Weights of a small GPT-style language model, trained from scratch on English Wikipedia.
Size: 10 layers, width 448, 7 heads of 64, MLP 1216 SwiGLU.
Architecture: RMSNorm before each block, rotary positions, no biases in attention or MLP.
Training: a variant of SOAP for these matrices, 1163M tokens, 4437 steps.
Each number is 200 + 30 x the weight over its row's rms, rounded and kept within 0 to 999. Layers, rows and columns count from 0. The size before them is the row's rms in percent of the matrix's.

# down: layer 6 MLP down (transposed), 1216x448, rms 0.0925, rows 1095-1134, columns 224-279
# gate: layer 6 MLP gate, 1216x448, rms 0.0958, rows 1096-1135, columns 224-279
# up: layer 6 MLP up, 1216x448, rms 0.102, rows 1096-1135, columns 224-279
down1095,100,230,125,186,267,209,183,206,178,225,227,195,200,208,221,162,190,209,220,225,178,157,216,167,195,188,172,247,202,223,191,167,178,156,213,212,232,202,213,226,253,223,174,191,192,214,172,152,211,172,238,157,188,223,198,208,235
gate1096,101,186,230,184,145,221,180,229,235,198,242,190,147,186,230,242,187,241,163,211,190,168,212,157,143,187,209,188,189,208,219,202,163,172,149,229,132,193,216,180,187,173,251,235,219,216,239,187,153,201,220,219,192,246,203,158,214
up1096,098,213,180,186,222,201,214,202,230,251,155,223,205,193,205,164,191,205,239,190,182,181,147,241,258,227,187,220,185,222,166,201,205,151,196,192,192,177,201,129,179,228,211,161,249,211,229,197,210,208,183,217,179,206,198,201,238
down1096,099,242,226,191,235,155,169,185,216,165,189,105,166,153,239,190,232,197,195,165,225,227,233,235,259,175,194,196,230,231,229,240,236,230,199,199,175,174,182,199,208,193,207,239,166,205,199,159,233,177,188,228,225,201,190,203,190
gate1097,100,242,147,203,223,185,198,181,153,153,209,174,184,228,156,237,195,232,190,178,174,187,161,231,210,189,245,197,233,193,146,178,197,206,253,167,242,197,230,142,189,135,198,267,210,179,219,244,192,160,217,201,205,183,223,246,230
up1097,096,137,223,212,204,185,237,173,178,182,239,276,187,181,181,201,231,197,230,189,205,212,184,183,277,196,194,165,214,199,187,222,225,246,174,228,149,209,179,199,204,230,197,155,199,214,241,236,228,200,189,186,247,222,142,169,156
down1097,102,203,225,178,187,211,180,193,196,185,131,239,203,211,209,191,200,224,235,179,193,224,215,184,161,228,192,203,242,210,184,169,178,179,180,217,188,196,198,177,203,204,236,208,159,246,209,152,193,216,205,200,146,153,175,187,161
gate1098,090,209,242,243,184,189,199,243,181,224,185,212,172,183,233,186,275,255,175,232,228,190,139,186,247,212,207,131,150,228,175,218,141,190,224,241,237,162,223,239,208,223,219,239,229,149,199,184,193,195,194,222,203,209,208,223,194
up1098,102,156,206,222,202,259,191,208,164,227,234,199,181,182,197,154,192,226,208,191,156,211,203,216,194,212,195,196,199,185,253,212,207,179,173,200,261,237,262,207,181,170,175,219,184,220,228,179,180,219,164,192,196,192,223,220,156
down1098,093,207,216,213,143,185,204,196,178,212,164,223,232,193,218,271,185,204,192,193,212,220,172,165,203,216,201,208,180,164,176,159,215,185,237,248,190,172,236,189,189,168,166,216,214,226,201,202,167,201,179,222,198,222,279,212,162
gate1099,100,180,260,196,200,174,172,235,270,159,191,178,201,188,206,158,170,232,155,211,186,196,130,174,222,146,203,209,231,225,155,261,180,161,207,258,166,203,156,180,201,168,212,167,163,227,141,212,176,199,189,232,237,204,227,217,191
up1099,105,211,170,162,176,185,216,270,220,148,222,210,169,186,226,159,195,178,224,179,179,194,253,175,159,190,152,215,193,175,226,203,234,221,211,147,244,218,235,207,204,199,197,214,190,210,269,174,139,227,196,218,215,143,227,219,153
down1099,097,276,162,225,176,176,190,228,208,230,198,210,221,201,191,201,177,234,210,212,183,202,216,206,220,243,204,179,232,212,218,189,197,193,214,193,237,185,214,166,216,145,201,165,211,192,168,170,194,190,211,196,223,219,151,146,221
gate1100,103,208,236,231,195,213,197,191,189,239,172,217,167,171,234,181,240,161,162,207,237,226,233,178,162,206,201,223,212,225,228,209,146,162,199,215,221,149,179,224,206,193,225,261,183,196,217,232,194,191,167,256,199,256,233,252,221
up1100,102,186,175,177,195,186,209,202,240,276,210,226,201,161,258,207,196,201,175,186,212,226,245,218,233,200,228,185,254,233,194,218,212,196,210,228,207,187,179,204,164,215,184,211,229,160,180,223,177,171,168,177,140,190,197,235,206
down1100,102,186,188,214,230,199,192,210,170,206,180,231,212,177,237,168,180,182,154,145,182,233,180,179,208,179,189,237,164,219,204,257,250,182,204,177,212,168,201,208,204,235,176,189,235,214,166,184,190,185,241,185,191,242,233,220,177
gate1101,107,195,232,223,177,176,255,214,181,227,166,262,199,249,138,220,200,261,239,203,182,207,215,245,161,269,234,180,222,200,174,214,233,187,183,197,210,171,189,170,155,226,210,182,182,229,190,217,175,178,243,179,221,188,202,217,265
up1101,110,220,160,225,204,188,233,218,167,209,212,187,245,163,186,168,192,213,161,215,172,235,193,177,186,223,193,228,223,192,155,202,219,242,200,234,174,268,177,252,147,188,214,234,212,228,181,174,155,189,174,197,168,195,214,194,267
down1101,107,217,213,154,228,189,186,234,259,235,187,195,209,186,193,161,188,184,150,203,147,231,208,204,185,232,189,171,175,231,226,220,160,225,248,192,195,217,219,250,197,154,193,174,196,230,206,155,168,202,194,173,170,160,201,233,198
gate1102,099,189,247,188,185,164,167,182,226,208,195,187,175,182,220,210,240,174,221,225,127,196,195,172,212,234,245,213,204,212,223,168,199,248,258,264,230,176,194,178,208,222,205,158,247,188,201,206,185,218,182,206,203,142,174,231,207
up1102,101,217,222,245,229,148,179,212,117,189,172,199,218,177,167,204,215,199,200,155,141,226,218,202,221,206,213,209,225,215,179,228,187,170,211,202,204,183,151,206,208,235,224,199,211,187,185,247,241,223,234,187,214,193,197,160,257
down1102,104,208,164,274,196,147,218,251,157,228,184,188,219,202,203,238,203,210,242,213,185,204,170,220,213,183,195,223,108,150,182,151,163,180,202,167,161,200,179,230,149,207,165,222,210,210,280,197,151,224,227,191,236,176,197,204,240
gate1103,100,193,163,239,189,214,212,199,179,222,174,172,214,199,221,249,228,189,163,164,227,266,257,180,234,185,210,258,162,231,175,172,247,180,224,197,269,194,228,197,174,153,217,196,223,191,207,173,161,185,171,169,185,144,201,157,217
up1103,097,193,205,255,240,204,183,183,230,224,207,214,197,203,202,274,180,220,222,214,235,201,184,189,235,244,230,166,148,109,238,235,234,190,164,178,198,184,205,214,236,222,206,184,173,175,179,225,245,193,181,236,240,164,236,181,189
down1103,101,160,182,176,199,181,231,194,227,173,221,266,197,212,262,178,201,267,244,196,174,142,192,182,184,230,182,164,205,187,188,150,155,193,183,175,168,176,203,232,198,191,169,202,216,213,214,213,213,221,234,219,199,193,212,193,191
gate1104,104,255,237,253,210,265,295,228,185,191,206,236,182,238,212,226,199,171,233,175,221,238,273,180,175,237,151,202,144,200,172,190,216,259,218,207,184,194,190,187,206,254,214,188,225,234,167,245,239,189,251,156,270,172,214,225,186
up1104,105,189,246,227,229,153,167,146,203,211,215,154,211,259,294,204,223,218,223,163,233,167,205,204,229,136,197,211,235,246,224,217,137,171,197,220,229,249,203,199,191,196,182,222,199,186,197,175,234,149,163,225,155,201,149,163,266
down1104,103,187,232,209,226,201,166,168,220,201,179,158,206,226,197,167,215,173,135,230,187,227,162,181,185,217,143,206,162,210,209,227,148,159,178,196,224,208,222,208,191,190,207,240,190,176,208,265,206,251,194,216,153,185,203,126,181
gate1105,099,147,217,162,216,207,200,188,225,202,156,198,183,235,149,185,185,218,246,149,189,146,147,191,176,183,238,202,213,148,221,176,202,243,227,259,225,202,207,197,187,198,167,239,140,202,191,217,217,177,228,186,183,202,161,199,250
up1105,099,247,232,138,204,247,194,189,237,226,218,259,225,196,184,186,221,192,196,182,198,176,189,248,222,153,183,192,197,195,202,176,221,215,169,208,178,194,169,273,189,175,250,238,194,190,193,176,206,209,185,144,149,194,139,214,226
down1105,096,183,162,172,231,201,225,258,211,131,187,237,131,216,222,225,163,184,214,201,158,218,237,234,188,146,219,152,168,194,217,196,179,220,228,169,169,200,190,206,210,177,131,232,188,240,184,210,214,190,240,175,196,174,187,227,207
gate1106,086,170,204,205,261,211,204,218,160,237,203,160,253,190,205,172,203,193,210,236,193,224,130,234,220,237,139,191,160,224,197,212,243,175,205,227,226,217,202,258,187,211,233,184,203,194,150,246,166,178,180,201,206,239,194,251,191
up1106,095,275,176,211,186,224,192,144,159,155,215,122,249,228,184,225,187,185,250,243,186,221,158,172,190,219,217,214,180,206,219,173,214,183,202,183,171,171,262,207,240,176,212,183,179,248,168,205,220,173,146,151,155,187,208,206,152
down1106,094,171,173,200,198,223,188,204,185,178,188,212,200,176,211,209,213,239,187,214,160,194,229,211,193,194,163,172,179,200,211,178,232,181,178,205,196,171,163,197,233,184,193,222,189,118,224,191,200,192,241,214,197,201,166,168,227
gate1107,095,219,221,227,248,169,135,191,187,161,178,184,205,207,181,221,233,198,217,194,152,157,213,149,283,197,237,269,183,189,155,203,191,142,202,162,196,161,196,206,198,170,185,189,188,166,159,179,122,292,203,133,203,199,198,230,254
up1107,099,232,168,185,233,212,249,218,225,215,237,282,172,192,160,203,170,198,165,215,185,219,173,187,208,189,178,170,211,228,177,225,142,209,204,224,214,186,198,171,130,114,229,159,182,181,191,146,201,197,203,193,235,167,177,106,223
down1107,099,181,184,193,166,217,226,198,241,188,233,174,244,124,208,178,182,166,191,204,148,212,252,200,237,232,208,201,165,180,208,212,199,186,188,232,194,235,199,205,179,219,222,208,205,218,146,265,191,227,222,224,194,178,276,215,230
gate1108,107,207,202,236,230,173,150,203,180,206,241,247,180,205,259,263,212,204,188,197,221,163,155,193,200,227,170,194,195,221,206,228,197,204,224,214,263,205,211,262,181,161,241,128,248,225,155,213,191,210,186,196,200,191,199,196,207
up1108,102,211,223,190,177,161,154,151,191,211,212,212,220,241,191,255,194,216,247,167,166,148,201,191,170,165,159,178,175,183,200,198,205,183,240,198,239,215,285,193,179,179,190,231,263,191,158,176,128,123,187,203,205,203,216,178,165
down1108,104,238,199,233,165,235,222,142,212,142,220,217,188,139,210,178,211,187,238,175,206,200,204,232,202,152,201,185,215,212,230,208,216,195,198,208,184,196,219,229,253,203,175,184,220,214,223,235,171,197,227,211,199,200,221,251,221
gate1109,099,213,232,177,199,139,173,206,185,178,226,200,220,181,226,147,185,220,185,155,178,195,156,224,220,233,241,207,200,229,154,243,165,257,238,209,198,215,142,235,219,235,219,201,210,200,181,133,206,213,210,195,169,221,234,212,175
up1109,104,153,164,212,208,202,225,145,218,184,170,178,217,213,206,136,154,144,207,209,157,196,219,215,181,181,193,244,197,204,209,211,126,188,225,172,204,266,243,205,181,223,216,188,244,217,180,213,160,204,203,186,264,177,142,186,222
down1109,107,193,185,196,216,199,216,240,206,146,176,235,201,164,202,167,214,214,153,185,205,154,195,164,205,251,227,178,202,195,218,200,196,158,183,208,156,233,195,255,193,143,178,200,190,214,195,200,177,211,190,195,168,224,164,191,199
gate1110,098,233,212,242,195,227,200,216,144,207,178,205,238,208,200,210,220,184,284,218,208,240,221,227,200,224,225,189,204,198,159,229,185,249,210,203,234,255,156,204,218,209,207,190,176,247,219,173,204,152,200,185,160,195,217,180,226
up1110,100,196,210,220,214,230,253,186,211,245,137,263,171,218,201,253,186,155,224,189,209,215,201,215,174,254,210,177,246,268,171,228,161,258,220,196,227,198,182,175,207,213,171,216,176,169,196,244,217,219,179,248,171,238,229,187,189
down1110,102,173,197,225,205,178,228,207,236,193,197,195,242,212,167,256,273,232,167,223,112,238,248,240,264,228,202,178,197,191,161,172,175,230,167,191,200,212,221,215,167,231,164,196,224,199,163,159,201,267,206,156,221,274,216,175,178
gate1111,094,178,194,252,154,203,206,199,224,155,140,221,203,169,200,193,209,242,169,193,152,158,170,232,204,246,204,198,204,211,178,194,208,214,194,187,198,174,189,230,204,254,234,180,225,253,205,180,243,246,218,193,185,238,217,185,208
up1111,096,212,188,201,169,159,178,213,200,226,264,243,235,198,222,221,227,203,184,207,198,201,187,182,183,214,198,196,208,215,252,243,219,249,172,219,213,220,165,207,247,226,156,195,233,191,186,200,198,219,185,231,235,219,209,193,226
down1111,092,211,182,175,182,216,163,210,226,181,172,235,156,205,179,178,217,241,164,244,185,169,177,206,191,207,212,214,281,232,177,177,206,153,250,175,180,181,194,239,220,182,263,182,155,194,194,183,177,170,233,189,181,194,188,234,198
gate1112,102,208,200,206,252,236,190,186,213,159,216,204,200,193,218,155,219,178,213,194,237,230,187,184,160,206,183,116,197,209,235,192,187,232,206,213,247,212,187,223,198,211,199,218,201,223,197,241,215,211,188,178,181,140,254,154,205
up1112,103,249,238,217,194,206,198,218,153,253,216,199,226,171,223,136,221,189,216,203,171,179,225,199,216,204,139,249,193,188,192,158,180,138,195,240,167,154,159,220,218,222,129,176,160,226,178,145,191,166,229,199,189,205,205,222,197
down1112,105,158,190,188,228,249,219,202,202,181,213,219,217,196,207,189,185,175,207,234,216,208,179,233,163,180,218,236,205,191,153,191,156,158,193,229,240,223,166,170,190,207,199,183,222,193,168,204,189,162,229,199,183,172,198,198,192
gate1113,103,230,242,185,266,224,216,203,215,227,156,224,197,240,164,173,188,177,198,239,261,190,174,210,197,196,143,185,173,182,168,197,191,228,171,211,217,164,150,218,158,202,163,209,188,258,170,184,248,229,165,177,195,194,218,187,187
up1113,098,236,196,267,203,218,207,201,166,158,191,242,142,182,167,210,210,205,212,222,223,231,187,216,204,219,255,234,209,189,194,213,181,187,205,169,198,181,225,210,198,199,193,170,194,205,199,172,253,194,213,160,200,201,157,182,194
down1113,096,232,218,179,191,209,226,188,237,244,235,152,191,185,213,131,222,171,194,207,255,171,191,194,204,166,200,222,192,228,208,133,234,234,182,226,147,194,167,247,224,196,184,250,159,166,192,222,168,218,164,205,167,166,204,240,214
gate1114,097,190,195,147,244,209,215,153,160,208,230,183,226,194,176,215,196,204,235,180,204,256,246,253,209,214,228,199,234,138,184,230,215,228,246,213,190,183,219,192,227,205,161,220,173,245,182,195,219,179,262,217,153,208,235,159,192
up1114,105,187,236,198,152,196,190,194,156,228,227,179,182,177,184,259,215,237,157,223,256,203,220,202,195,226,208,191,167,223,131,190,200,242,193,191,211,236,215,183,167,182,175,233,215,217,143,192,238,227,186,245,191,202,175,168,191
down1114,106,214,182,206,176,253,245,172,151,212,182,184,205,186,191,179,237,208,199,194,225,259,230,209,222,193,213,201,170,181,186,121,195,160,168,190,167,200,206,234,122,235,181,182,166,200,170,161,201,255,202,184,186,214,203,180,190
gate1115,092,262,174,194,203,220,191,220,202,202,203,214,209,166,180,163,252,226,237,228,160,197,201,204,162,180,170,165,241,259,264,227,185,211,223,183,203,170,168,253,194,176,232,187,204,185,205,200,200,189,207,213,178,174,178,192,211
up1115,092,184,232,201,202,234,210,163,192,221,218,194,179,216,243,203,177,195,199,245,182,205,203,230,248,242,160,232,218,196,192,254,228,193,210,235,202,214,214,229,190,220,203,214,170,152,199,216,189,215,216,182,183,187,228,208,170
down1115,092,198,237,264,226,237,200,210,198,220,226,244,157,199,192,193,195,166,279,186,238,198,206,188,199,200,174,179,186,176,213,144,187,186,191,216,206,187,195,190,220,184,226,202,207,253,185,180,164,258,189,254,228,258,171,201,219
gate1116,099,233,207,223,211,179,198,205,222,206,238,197,203,232,255,185,258,148,198,184,189,180,222,190,177,142,166,138,191,231,166,196,256,219,197,222,195,156,226,237,263,169,195,185,209,224,206,230,191,229,224,218,219,217,210,142,193
up1116,101,173,195,223,193,159,241,191,218,208,196,159,177,176,179,201,186,192,182,182,214,210,156,181,136,198,228,239,188,222,172,209,169,199,201,175,187,214,281,192,214,205,229,272,212,140,214,134,210,174,180,236,206,166,220,163,154
down1116,097,205,256,206,180,206,177,236,232,265,246,209,196,159,184,193,210,222,200,244,191,163,199,167,210,183,214,193,201,171,201,212,175,178,227,154,176,215,247,231,131,246,242,193,229,133,162,182,212,239,227,156,245,239,194,234,211
gate1117,099,225,240,206,202,190,200,214,196,228,206,195,214,156,213,219,261,169,177,213,141,154,225,193,166,209,264,136,178,167,194,182,205,202,202,193,199,199,181,166,151,136,256,256,208,274,216,190,272,180,204,176,187,155,193,160,172
up1117,094,171,228,230,173,177,165,229,186,211,179,215,127,121,202,217,207,156,209,207,235,182,244,185,179,184,150,163,135,141,206,190,132,193,224,179,218,198,219,211,153,195,204,285,195,205,189,183,209,156,206,160,232,186,196,230,221
down1117,100,227,199,202,162,190,218,219,155,149,158,180,212,207,207,160,210,212,202,212,204,243,165,223,202,195,232,227,171,226,271,237,196,204,201,181,190,190,139,211,201,151,237,228,197,134,151,126,193,210,127,269,234,168,247,195,225
gate1118,101,194,233,250,258,259,234,170,246,196,193,172,185,222,246,200,200,195,189,209,187,238,229,200,191,194,173,164,197,198,216,193,191,220,175,180,230,224,172,189,234,250,161,153,171,200,171,231,183,205,148,237,243,181,210,217,200
up1118,098,216,204,241,163,204,198,186,189,238,180,201,143,259,168,203,181,235,224,176,196,161,223,230,224,156,163,217,192,220,146,185,225,193,202,156,162,190,173,172,224,199,217,228,210,157,197,238,188,202,155,200,189,165,220,226,230
down1118,098,188,181,211,195,262,219,244,183,203,225,178,219,240,168,193,163,149,152,213,203,159,189,233,211,160,198,151,170,162,212,176,212,296,146,179,276,230,214,213,213,215,184,210,228,220,241,168,186,210,212,206,221,172,200,155,218
gate1119,097,183,192,211,179,249,176,267,178,214,214,158,219,195,168,189,203,222,167,202,204,184,206,183,187,274,188,172,230,194,205,246,176,155,152,202,188,203,251,190,193,220,193,206,163,192,185,157,147,190,173,217,146,247,214,182,190
up1119,092,189,194,166,184,147,235,211,203,208,230,202,191,243,225,163,203,161,221,236,218,216,200,238,180,198,170,125,169,224,216,217,162,180,204,151,267,220,209,203,202,168,207,219,198,192,219,174,118,191,234,148,256,198,168,170,177
down1119,101,195,281,220,195,184,240,236,183,234,196,241,186,200,191,185,158,218,198,210,233,155,178,149,146,220,217,178,198,184,234,181,241,233,193,229,252,184,193,151,205,266,251,213,189,206,231,181,253,222,180,152,177,235,209,189,246
gate1120,111,194,194,228,154,181,144,198,190,226,197,208,217,199,238,171,193,224,211,150,169,201,189,173,187,233,214,191,278,178,228,178,265,213,196,216,221,207,170,162,194,188,214,219,197,176,236,278,218,206,240,184,164,201,196,209,195
up1120,110,254,177,222,201,190,231,180,210,235,207,239,160,207,191,221,216,240,220,198,178,247,191,174,193,230,215,162,240,241,157,170,178,155,168,227,188,228,212,182,209,178,253,198,207,136,215,214,241,212,167,147,210,204,178,217,228
down1120,110,170,166,194,211,205,240,150,216,221,215,216,211,210,227,203,216,193,181,119,157,216,215,195,176,221,212,179,249,200,160,205,141,185,227,177,192,171,193,227,204,159,217,199,212,184,250,214,245,124,159,202,185,247,252,195,270
gate1121,100,178,221,219,223,213,195,228,190,188,200,194,198,196,227,196,171,236,213,177,199,255,253,178,175,265,203,203,160,225,203,193,202,214,176,145,195,221,206,175,156,200,180,195,212,193,178,222,259,197,229,149,142,219,206,221,242
up1121,096,166,226,218,168,224,214,186,239,210,192,183,161,211,225,138,220,192,151,215,278,198,214,228,188,182,183,214,207,220,202,186,217,232,225,164,216,169,205,215,245,145,160,181,202,219,163,190,207,153,214,158,183,229,239,248,205
down1121,089,193,245,253,206,191,224,180,136,217,214,206,203,156,173,255,202,204,140,190,244,190,214,164,224,248,159,195,191,201,250,192,155,187,179,223,183,197,228,196,209,170,170,148,235,263,221,208,188,284,240,239,208,179,175,226,221
gate1122,103,156,210,185,209,224,199,192,163,139,183,200,210,226,259,182,220,190,241,128,174,214,183,131,203,164,239,213,224,188,197,225,211,207,217,233,213,169,186,224,176,247,189,219,203,197,259,210,212,201,205,170,198,211,196,208,152
up1122,102,179,195,189,195,168,283,196,196,211,204,219,177,146,224,166,288,200,186,182,210,173,168,180,232,206,169,202,200,260,235,225,206,167,201,166,175,263,159,183,167,227,185,221,234,217,182,188,167,218,201,232,191,247,241,207,204
down1122,102,163,198,170,205,229,174,219,196,201,197,175,178,210,182,196,179,176,173,204,213,231,212,208,210,183,203,176,214,221,173,230,187,243,174,182,134,203,277,177,144,210,179,168,194,191,205,249,188,198,184,179,195,195,157,174,211
gate1123,102,187,211,173,195,209,204,192,215,240,193,154,156,194,212,254,218,185,199,191,204,225,237,192,256,175,234,184,166,281,207,257,210,162,254,177,183,204,218,202,174,182,152,159,241,222,245,200,233,188,214,184,167,256,145,176,183
up1123,101,192,211,168,225,136,217,182,205,195,225,190,233,167,153,156,191,169,164,211,199,224,181,196,180,244,230,194,172,187,196,183,176,188,156,153,244,156,215,216,256,203,199,216,168,206,181,173,203,216,157,203,163,161,237,175,195
down1123,103,202,179,188,221,172,221,186,186,169,188,220,193,201,202,170,154,167,193,103,171,210,230,226,188,156,234,191,253,198,209,189,187,196,157,179,171,174,160,204,195,196,201,218,196,204,280,189,161,190,221,188,211,245,159,164,181
gate1124,102,222,195,176,210,220,205,178,202,291,227,211,190,215,202,207,187,161,248,187,204,239,231,190,244,183,198,205,206,176,180,194,199,176,212,179,185,166,208,209,230,219,206,227,237,207,170,158,186,202,163,231,233,186,259,158,221
up1124,098,201,190,193,187,210,224,193,228,203,191,218,178,191,151,236,167,196,194,218,190,188,163,279,172,202,192,222,204,263,203,209,157,156,183,178,171,202,181,219,146,158,193,190,168,216,192,220,194,203,198,218,192,185,190,191,208
down1124,100,201,146,169,216,152,213,215,233,184,205,163,197,182,217,192,194,164,199,196,161,204,211,149,218,170,192,196,196,122,225,191,200,237,224,216,268,234,125,212,209,161,142,171,196,239,200,196,245,164,189,171,172,196,196,177,168
gate1125,105,221,224,187,167,210,224,237,184,163,156,197,190,143,209,143,229,195,246,171,187,168,189,178,181,227,150,213,240,182,222,191,224,218,218,242,188,192,231,209,273,218,232,205,209,176,185,241,203,153,196,198,203,206,177,199,171
up1125,104,228,228,233,204,191,203,222,191,182,163,274,200,177,195,233,232,166,174,172,177,203,215,149,161,198,227,197,161,202,197,195,242,177,189,220,198,250,254,183,217,172,181,195,182,211,195,232,267,161,186,180,164,210,178,185,187
down1125,099,198,203,260,199,215,229,219,261,216,186,209,244,245,192,205,237,207,227,231,198,186,211,175,172,218,190,243,224,211,235,200,179,231,216,233,227,215,232,206,167,171,200,215,217,178,179,193,189,173,161,153,142,228,173,178,196
gate1126,105,194,181,236,230,191,230,186,220,151,206,235,210,193,149,163,233,194,147,215,173,240,191,214,185,236,187,195,181,222,168,211,150,261,206,161,161,190,194,260,190,238,131,152,214,253,244,217,211,225,229,242,153,212,212,184,169
up1126,097,203,190,198,210,222,154,203,218,165,201,210,145,195,247,230,173,223,191,192,194,248,166,225,274,190,205,248,215,217,200,145,185,165,237,188,265,200,232,223,255,204,250,181,195,213,233,167,172,187,208,209,222,188,201,208,252
down1126,104,250,245,208,134,177,201,226,147,162,199,231,164,128,189,153,177,225,206,166,185,174,148,225,167,222,230,249,145,234,221,264,210,214,232,224,182,153,200,195,221,203,215,212,174,243,261,213,220,190,197,206,203,184,164,239,242
gate1127,098,226,257,218,277,231,226,191,219,185,217,169,192,275,189,184,125,190,161,218,212,158,221,189,197,193,198,206,202,200,199,256,201,178,242,205,189,242,211,220,200,211,261,187,212,202,214,228,293,199,177,173,226,119,214,214,170
up1127,097,169,250,184,198,219,208,207,191,204,206,196,204,220,228,189,209,193,159,224,240,158,126,199,132,182,230,146,182,198,207,212,177,155,212,212,152,230,230,223,222,262,175,191,253,202,143,200,206,171,191,199,229,172,179,211,176
down1127,102,174,167,150,220,198,204,177,173,213,187,161,176,172,222,183,171,193,101,166,224,221,228,169,193,170,161,198,181,166,182,210,172,192,230,175,195,171,204,183,114,186,234,224,230,230,201,225,216,194,217,192,237,246,178,151,188
gate1128,101,234,234,181,206,187,227,267,246,195,187,248,181,185,160,168,153,253,184,174,143,160,219,232,208,233,217,200,248,209,221,184,221,241,216,190,206,156,230,180,210,187,225,305,222,204,170,180,160,205,204,199,209,254,225,234,234
up1128,103,263,209,207,222,187,228,152,192,185,181,204,205,196,168,222,215,234,207,211,199,185,212,198,294,204,220,239,198,198,202,195,176,164,159,169,144,170,179,180,209,201,189,214,157,222,218,220,215,200,244,249,221,190,182,105,209
down1128,103,201,152,252,161,262,195,170,224,213,154,200,202,221,226,214,198,194,191,214,191,210,137,232,221,235,184,187,202,187,157,199,237,202,216,212,201,180,221,179,203,181,164,180,195,159,210,229,206,218,251,219,284,220,172,192,246
gate1129,100,182,242,212,152,215,193,191,246,230,182,229,185,190,205,133,160,224,163,221,199,149,192,205,203,200,217,183,236,197,144,233,246,248,255,235,194,202,176,224,183,212,158,212,196,201,217,183,222,218,225,218,189,228,235,177,127
up1129,094,155,216,150,225,162,221,212,209,258,204,210,199,220,226,186,193,279,216,179,211,157,211,220,144,178,219,175,189,166,162,198,185,210,166,174,232,200,226,196,205,153,178,251,191,167,208,179,248,203,185,223,218,237,191,174,224
down1129,099,193,176,191,237,202,194,183,241,187,210,203,128,245,137,222,206,196,147,160,221,229,206,190,154,226,244,123,246,176,245,215,222,228,187,193,218,241,276,165,215,200,234,205,232,147,229,219,220,161,241,216,186,178,141,205,206
gate1130,095,192,156,195,175,210,156,170,212,209,141,177,228,195,175,215,260,175,251,190,157,204,205,201,196,195,172,203,239,162,220,150,192,227,199,208,142,188,244,177,167,154,197,191,192,231,240,210,243,289,201,182,217,218,204,152,231
up1130,097,142,206,163,170,176,225,178,214,175,217,215,202,202,247,197,180,210,197,199,153,204,201,154,203,212,206,191,172,155,222,194,208,195,175,167,254,184,260,217,184,217,188,151,178,179,154,205,189,159,230,126,183,196,244,208,185
down1130,095,118,186,166,218,225,174,179,229,177,180,199,238,214,207,183,290,182,181,172,152,220,178,223,158,204,129,214,197,213,225,187,161,218,208,194,213,257,186,193,218,144,187,165,203,184,192,203,169,185,170,228,164,242,237,172,125
gate1131,101,187,231,234,177,206,191,212,202,228,196,289,187,210,229,197,204,155,123,197,190,193,256,183,208,196,219,220,178,200,192,195,189,217,188,174,209,160,195,200,186,186,246,203,196,229,211,171,210,216,241,139,200,245,199,178,211
up1131,106,165,191,266,196,178,178,178,195,172,204,178,195,196,267,203,165,235,191,271,181,225,218,223,218,178,227,196,194,145,218,156,245,196,213,195,198,226,218,161,238,245,202,161,164,176,213,135,205,194,191,209,190,180,144,178,220
down1131,102,148,208,269,175,205,218,230,181,172,243,214,216,152,187,193,231,287,218,201,249,197,190,234,207,168,185,179,197,175,188,253,236,226,219,209,154,272,205,201,212,215,167,200,188,158,173,240,186,196,172,203,191,222,191,213,233
gate1132,099,255,188,202,155,231,168,228,196,243,208,141,126,229,239,194,217,177,198,236,214,224,158,170,233,185,179,191,230,178,201,193,220,237,174,178,196,189,212,243,182,220,194,231,200,216,187,271,207,142,232,200,171,259,181,199,198
up1132,103,247,228,185,202,226,184,192,237,128,221,188,208,209,235,196,203,210,245,208,176,194,237,231,192,255,177,244,211,196,238,195,157,190,228,179,171,230,301,230,233,179,189,207,249,212,196,255,197,171,260,167,225,193,232,186,203
down1132,104,192,221,180,211,187,163,250,173,190,202,221,171,230,205,234,177,194,211,155,161,266,218,224,185,291,247,247,187,215,212,201,208,176,223,153,180,254,226,203,188,179,211,230,230,231,170,232,188,250,231,177,207,226,184,268,199
gate1133,098,232,168,205,155,216,195,190,216,217,140,220,251,217,208,178,255,193,172,198,214,211,212,161,192,230,213,197,147,183,158,190,155,224,148,185,170,244,174,247,186,166,181,184,198,168,175,188,202,233,184,245,196,241,152,214,241
up1133,097,203,184,179,183,199,211,169,182,204,179,207,194,213,153,175,241,204,173,204,202,221,165,184,206,215,188,188,215,206,240,201,247,237,165,190,192,177,139,234,207,207,231,126,165,198,168,215,197,188,259,230,183,203,223,196,194
down1133,103,252,236,196,194,204,166,224,197,136,236,219,155,189,166,215,219,204,230,213,135,215,183,199,164,178,176,187,243,225,215,178,195,182,176,181,211,177,209,134,196,134,218,232,219,188,243,224,196,123,236,228,226,248,173,136,189
gate1134,094,184,191,208,218,164,179,171,195,156,184,208,197,199,178,207,153,256,259,213,192,160,186,189,209,248,266,202,215,250,211,162,171,175,136,222,234,155,210,149,158,230,116,185,215,184,179,234,211,158,226,207,209,200,198,186,224
up1134,094,161,213,201,244,210,200,245,270,192,214,198,182,198,268,173,178,216,202,177,219,235,156,168,179,205,252,215,180,170,207,177,196,265,139,218,181,231,212,196,182,280,212,175,228,204,199,223,211,192,206,198,197,215,302,185,204
down1134,101,203,223,171,194,177,247,231,227,223,193,201,190,191,211,188,201,187,180,229,234,201,286,168,202,198,220,195,244,159,204,239,204,222,122,177,166,146,273,223,240,194,151,208,189,166,231,221,171,170,226,227,178,180,170,227,268
gate1135,101,212,230,183,183,207,179,174,214,191,206,214,191,150,196,240,264,201,206,133,174,153,227,175,235,249,140,213,244,241,211,230,187,168,197,247,185,181,205,200,148,198,208,183,213,228,213,172,181,256,220,211,164,188,148,162,188
up1135,101,165,190,221,232,194,175,222,185,168,184,196,221,237,167,219,146,169,241,258,192,220,202,193,166,171,214,254,91,170,247,139,177,201,279,168,258,240,187,220,174,184,225,176,190,171,195,206,190,211,183,239,206,188,168,175,152